config.toml
n_layer = 9
vocab_size = 1024
norm_place = "pre"
attn_scale = 0.125
bias = "all"
init_std_qkv = 0.0276
grad_clip = 1.0
warmup_steps = 200
schedule = "wsd"
decay_shape = "linear"
seq_len = 1024
Each number is 128 + 24 x the weight over its row's rms, rounded and kept within 0 to 255. Layers, rows and columns count from 0. The size above them is the row's rms in percent of the matrix's.

# layer 4 MLP gate, 704x256, rms 0.0768, rows 57-87, columns 192-223
size [106 106  98 112  92  95 101 102 114 102  96 104 104 112  94 106 111  74  93 106 112  89  88  64  95  66  96  61 103  78 106]
[[ 94 129 132 123  84 133 167 123 132  86 154 131  96  99  62 123 104 127 147 127 138 105 108 141 162 127 136  89 151 130 140 138]
 [131 115 162 137 106 155 113 121  78 114 146 145 112 137 129 104 117 104 122 182  84 111 125 119 113 131 107 122 154 149  93 134]
 [141 116 114 130 104 129 121  85 126 141 131 112 116 139  96 151 159 141  85 146  97 109 151 103  78 106 121 121 132  98 166 135]
 [ 71 136 148 125 144 125  88 135  96 119 167 150 146 148 167 101 147 107 115  83 102 127  96 116 155 125  74 138 113 113 128 122]
 [119 115 100 144 142 115  95 109 153 118 117 117 109 132 152 127 182 124 150 124 143 169 152 162 126 143 156 140 130 114  96 133]
 [146 104 128 150 120 164 131 160 106 132  95 135 150 107 115 131 130 161 146 124 112 108 139 132 103 118 158 123 158 121 106 166]
 [120 120 154 138 119 137 110 140  86 138 115 130 113 124  90 145  94 137 134 136 146 147  94 164 130 134 154 127 162 161  85 135]
 [118 142 153  95 109 153 131 112 162 116  77 148 123 135 123 100 138 127 130 165 167 118 114 122 117 141 121 133  60 162 134  93]
 [151 141 154 145 126 106 123 131 108 150 140 134  93 134 107 162 131 115 132 131 136 129 137 100 149 201 121  98 116 130  87 103]
 [ 97  99 101 125 107 125  98 139 127 101 142 128 149 130 125 102  94 137 125 114 111 170 132 137 153 100 101  95  99 100 104 132]
 [ 84 101 135 156 120 147 135 131 131 121 130 155 108 140 120 135  96 154 185 112 149 134 110 148 157 102 130  84  90 119 164 123]
 [141 115 150 136 151 155 101 168 129 150 107 105 105 104 149 112 128 138 129 145 133 116 123  94 147 105  92 147 112 159 107 135]
 [136 121 137 126 103 113 145 125 119 139 139 112 176 141 135 144 101  90 163  66 122 109 113 138 136 142 107 148 185 109 117 131]
 [157 103 114 116  72 126 127 150 152 100 129 124 102 105 121 112 100 102  87 162 154 120 141 116  97 126 154 145 118 143 108  89]
 [ 93 112  89 107 123 139 131 153 133 108 123  96 110 133 166 120 168 100 110 114  76 119 121 154 116 162  84 118 187 117 155 104]
 [149 123 145 152 129  95 138 137 164 131 101 139 101 149 143  92 129 118  92 138 161 125 115 136  95 170 135 121 154 140  98 116]
 [110 142 130 144 116 132 131 176 117  90 156  92 131  88 149 141 124 132 113 144  72 112 141  95 118 156 155  88 116 132 109 169]
 [109 120 147 143 144 158 107 128 118 100 114 143 104 110  74 103 100 116 149 145 115 124 120 182 154 140  76 153 176 131 125 125]
 [ 50 176 108 156 143 105 145 123 114 123 126 151 119 123 117 164 140 149 110 141 128 119 123  87 138 111 168 119 108 165 127 177]
 [139 115 188 133 137 132 125 116 171 152 143 135 107 147 134 118 123 122 132 119 137 142 143 140 122 132 114  85 101 133 144 113]
 [151 102 154 127 148 109 123 118 117 121 121 142 123 140 120 131 123 123 133 125 168 173 100 137 137 115 150 164 124 122  88 127]
 [103  96 139 152 151 141 102 142 145 152 125 128 134 134 136 106 107 155 103 131 107  95 139 135 145 168 125 109 127 136 132 116]
 [140 103 109 113 128 129 123 183 180 130 100 143 150 116 158 149 172 111 127 116 177 153 108 131 153 137 116 135 163 151 136 155]
 [160  94 146 153 103 146 138 157 143 146 137 141  99 114 106 103  82 134  97 137 117 151 145  89 102 119 130 129 116  92 148 119]
 [114 110 122 125 151 133 131 135 145 140  95 115 110  95 118 143 156  92 107  92 129 109 123 115 121 149 127 140 174 131 107 117]
 [101 176 112 131 154 134  87 111 126 135 154 145 144 135  97 128 185 163 180 124 127 132  94 124 131  95 145 155 151 133 102 119]
 [119 152  78 127 137  84 113 133 120 116 105 104 112 117 129 131 158 149  92 108 103 132 162 117 116 104 168 153 162 160 127 131]
 [156 130 127 120 122 131  77 142 146 140 136  85  97 166 129 154 154 156 114 121 134 135  95 139 122  87 122 131 166 163 151 142]
 [ 99  87 119 136 111 135 152 117 121 107 126 143 107 120 124 133 163 119 105 160 106 123 129 142 130 103 155 196 160 133  93 165]
 [143  99 152 132 122 111  86 106 139 143 159 110 113 122 121 144 177  93 150 153 137  80 123 136  96 144  91 134 184 158 123 125]
 [105 137 156 128 130 140 124  97 150 108 125 116 117 168 124 103 117 100 126 140 121 145 131 102 141 113 119 103 125  93 139 156]]
# layer 4 MLP up, 704x256, rms 0.0789, rows 57-87, columns 192-223
size [102  98  97 108 103  97 100 106 113 101  90 107 102 109  97 107 110  73  97 111 119  94  90  69  98  65  93  61 105  73 100]
[[120  97  83  87 129 130 116 122 135 107 114 109 132 178 165  78 102 162 137 132 111  87 125 135 158 155  97 122 112 129 104  94]
 [118 129 138 123 156 116 179 139 130 144 126  85 108  70 117 109 173 128 120  93 130 131  88  92 138 130 182 160 114 147 145 149]
 [115 136 105 139 159 101 109 101 121 126 124 165 143 139 174 129 135  98 111 125 140 103 114 164 142 121 133 115 111 151 150 110]
 [114 122 143  91 124 100 145 113 108 146 125 115 140 160 126 107 144  92 130 152 127 126 147 155 149 167 145 130 142  82  58 103]
 [ 99 128 132 113 118 108 123 139 125 150 112 112 136 138 107 130 121 122 145 111 102 135 143  66 117 133 115 118 152 144 121  97]
 [155 138 159  66 109 163 123 131 166 139 122 124 114 126  96 151 149  98 111 136 105 155 131 100  43 117 130  97 151 108 100 143]
 [151 136 142  83 128 156 144 143 109 142 131 103 107 120 113 149  88 118 134 104 137 120  82 159 177 163 118 131 106 164 144 174]
 [150 185 144 183 115 104 143 169 147 129 124 117 182 148 109 154 136 134 147 113 109 136 121 103 117 118 195 159 154 120 108 194]
 [104  86 128 149 133 120 155 126 127 153 178 132  73 107 110 133 121 101  98 106 136 130 183 131 119 128 100 118 154 131 165  98]
 [178 107 156 107  91 141 124 120 128 171 149 106 116 112 159 129 161 122 105  96 158 114 119 107 128 125 119 113  93 148 107 102]
 [134 103 110 137 110 121 140 136 110 125 130 141 141 104 161 128  85 120 159 103 162 103 133 109 154 140 139 111 144 172 136 119]
 [100 119 131  93 133 155 106 161 145 178  90 160 145 198  90 148  84 120  78 124 131 136 161 117 127 104  82  85 157  97 124 142]
 [ 97 135 153 109 166 125 142 144 155 124 108 151 123  96 188  94 101 162 130  95 155 131 165 108 124 159 101 107 141 120 148 107]
 [110 139 118 109 106 157 158 160  82  91 177 146 113 103 130 101 130 111 135 116 159 141 119 125 186 140 127 134  94 111 137 124]
 [139  86 107 136 130 108 142 115 111 123 121 158  88 126 145 151 125  99 165 106 156 104 115  77 157 116 141 155 142  84 128 111]
 [105 120 137 158 143 130 117 132 122  82 163 119 134 129 105 117 119 173 154 142 133 119 108 142 129  88 119 145  96 121 150 125]
 [135 104 107 124 107 156 151 161 141 181 159 114 124 141 120 129 118 135  92 139 132 129 110 159 109 107 117  94 136 109 133 120]
 [134 124 118 169 134  66  78 128  83 104 166 136 131 131 129 134 111 100 105 116 178 161 153 143  98 103 150 133 124 108 137 140]
 [112 137 100 158  96 119 135 125 124 147 126 123 128 124 163 117 139 122 130 160 113  93 124 180 146 118 116 134 113 123 126 139]
 [136 124 102 122 167 102 168 113 134 127 116 134 137 145 117 146 104 111 108 132 113 140  84 152 189 134  99 116  99  54 132 128]
 [ 85 147 123 113 110 129 122 100 133 149 157 125 149 121 160 141 166 161 156 151 123 141 124 116 113 154 118 125 116 147 124 141]
 [109 102 133 137 129  74 148 154 103 162 146 109 128 193 153 152 127 115 129 114 129 161 207 144 112 159 124 151 120 154 124 129]
 [139 117 192  85 148 140 132  94 141  90  94 148 145 159 113 158 148 115 138 100  92 112 128  94  82 121  99 145  69 121 123 130]
 [143 145 183 131 146 101 165 132 134 131 111 110 143 161 138 143 129 137 139 161 111  86 121 134 145 140 114 146 137 107 111 132]
 [139 100 168 162 111 117 127 153 123 114 134 123  72  90 108 132 115 157 173 124 110 143 137 137 131 127 108 172 115 150 178 129]
 [137 143  62  83 125  99  94 123 148 137 165 108 134 140 113 125 119  90 146 109 123 168 122 152 124  97 134 158 118 120 113 106]
 [112 135 159 102  77 135 137  96 160 122 150  99 138 123 104 196 127 109 117 165 109 149 136 124 143 133 155 120 183 147 124 135]
 [124 128 120 106 118  95 111 123 116 159 164 118 117 130 158 124 127 139  97 113 159 134  95 163 113 124 166 166 156 127  92 131]
 [119  90 115 130 196 118 122 141 142 114 160 186 121 142 134 128 120 124 128  97 106 114 119  90  93 106 156 136 154 122  79 146]
 [126 111  68 114  86 101 117 156 143  87 137 119  84 135  73 150 135  89 102 175 159 124  92  98 122 113 145 154 115 144 103 138]
 [112 135 126 141 111 115 149 134 113 161 108 105 119 130 122 103 124 139 114 107 104 140 127 132 158 115  87 139 117 176 120  93]]
# layer 4 MLP down (transposed), 704x256, rms 0.0264, rows 57-87, columns 192-223
size [103 111  96 107  94  90 101 101 116 101  94  98 105 113  92 102 102  73  93 105 122  90  83  65 106  65  97  61 104  76 105]
[[ 98 129 169 152 136 155 150 134 123 119 134 156 120 124 129 152 122 118 123 132 126 137  67 131  91 134 142 202 152 152 139 177]
 [103 132 132 106 156 179 132 166 141 127 146 137 174 142 132 110 100 121 144 146 144 121 140 134 120 129 108 160 125 130 111 142]
 [111 139 144 103 145 117 107 153 131 126 140  93 158 159 140 136 112 133 145 176 159 131 114 161 114 142 162 172 154 145 138 136]
 [114 147 165 117 121 158  92 179  75 154 142 106 131 123 120 142 174 141 105 154 145 177 175 125 165 106 110 130 114 130 107 146]
 [ 58  93 132 152 138 131 135 122 154 101 115 147 101 122 110 122  97 131  90 133 145 172 185 174 125 122 165 103  90 144  87 150]
 [ 84 161 112 148 152 147 145 150 110 141 102 125  98 121  79 137 134 137 139 124 169 163 100 146 148 114 154 108 115 151 141 144]
 [165 167  86 111 124 115 147  81 152 126 115 158 166  49  76 148 115 106 152 115 139 134 139 153 131 144 117 111 202 132 102 121]
 [ 99  83 156 145 133 180 132  93 105 152 126 134  89 130 112 125  88 141 150 105 116 126 142 139 123 147 115 147 103  98 148 123]
 [105 110  95 142 123 149  76 140 142 141 117 128 180  61 144 145 151  79 142 118 144 125 117 149 119  94 149 134 166 131 169 110]
 [ 90 113 117 120 118 148 127 149  86 155 159 154 135 141 103  70  95 145 120 100 129 130 169  76 104 129 150 102 171 129 113 143]
 [136 138 109 120 136 142 171 151 112 110 108 121 137 105 145 146 170 132 138 131 167 125 132 153 143 133 151 126 103 169 141 140]
 [143 100 132 124 152 107 128 105 171 145 165 107 102 130 170 142 131 157 163 159 150 122 111 163 130 157 122 116 107 123 135 121]
 [122 105 112 148 125 122 115 148 119 143 166 151 107 166 117 108 115 109 135 128 141 110 153 174 115 103 102 116 136 140 134 146]
 [186 152  95 130 145  99 126  73 136 132 161 111 161 110 146 119 172 165 115 118 105 192 108 162 122 144 130 109 108 128 141 121]
 [144 178 136  77 110 142 124 121 136 111  88 126 128 103 160 130 129 133  88 126 100 175 153 131 121 120 145 134 167  85 153 114]
 [175 131 142 135 136 104 118 103 121 146 146 123 114 114 124 163  77 128 113  86  99 148 128 129 138 118 139 106 111 143 112 160]
 [140  92 116  91 209 126 112 135 171 136 131 165 114 137 124 117 144 152 144 118 144 132 114 159 166 145 104 159 147 120 117 129]
 [ 84 126 105 102 170 114 114  98 144 143 103 114 142 147 113 100 182 142 128  91 120  64 148  96  91 119 115 113 134 177 133 142]
 [101 118 142  87 184 153 104  93 135 149 110 142 110 137 132 138 147 122  95 118 156 128 161 158 143 129 145 113  94 114 131 121]
 [139 135 114 123 123 178  84 127 132 109 152 116 105 108 147 172  90  99 144 122 117 105  99 104  84 100 166 100  74 151 140 146]
 [160 177 139 117 113 144 123 155 112 135 179 123 122 109 161 148 167 119 100  97 103 149 133  79 148 116 137 113 157  82 103 114]
 [135 112 121 137 166 110 137 109 118 117  40 146 142  91 132 127 112 138 134 118 126 149 147 156 132 140 106 133  59 134 134 142]
 [137 112 127 153 157 156 151 124 131 164 141 140 115 108 111 127 119 107 115 133 116  59  87 162 159 120 145  83 144 130 138  83]
 [ 77 106 168 135 145 127 150 128 146 127 147 157 105 112 133 111 106 122 121 127 143 127 141 164 145 136 115 108 153 181  89 140]
 [136 130  95 136 159  68 118 154 118 136 149  78 118 159 123 125 131 135 131 116  44 175 125 106 109 162 118 129 157 143 129 132]
 [ 74 119 122 131  87 127 112 153 146 108 151 110 102 120 124  91  96 145 106 108 112 141 136 148 129 134 114 121 135 121 101 120]
 [ 66 125 154 130  90  77 136 117  98 127 141 119 123 138  87 155 122  93 150  87 132  98 130 113 173 112 113 119 193 116 106 148]
 [ 84  79  93 141 167 132  72 142 105  96 112 112 145 112 115  92 160  81 121 128  72 155 119 118 136 114 105 150 147 123 134 109]
 [175 173 118 114  97 116  97 145 130 159 152  80 127 137 119 108 171 161 134 101 107 135 139 159 176 139 111  78 140 122 113 127]
 [131 141  96 146 149 108 143 146 109 163 152 132 130 177 130 146 122 148 101 122 112 114  58  57 121 158 142 165 107 144 141 139]
 [137  68 168 181 124 146 103 143 122 105  92 144 113 157 140 132 164 142 181 112  86 136 125  98  99 106 156  88 149 142 161 142]]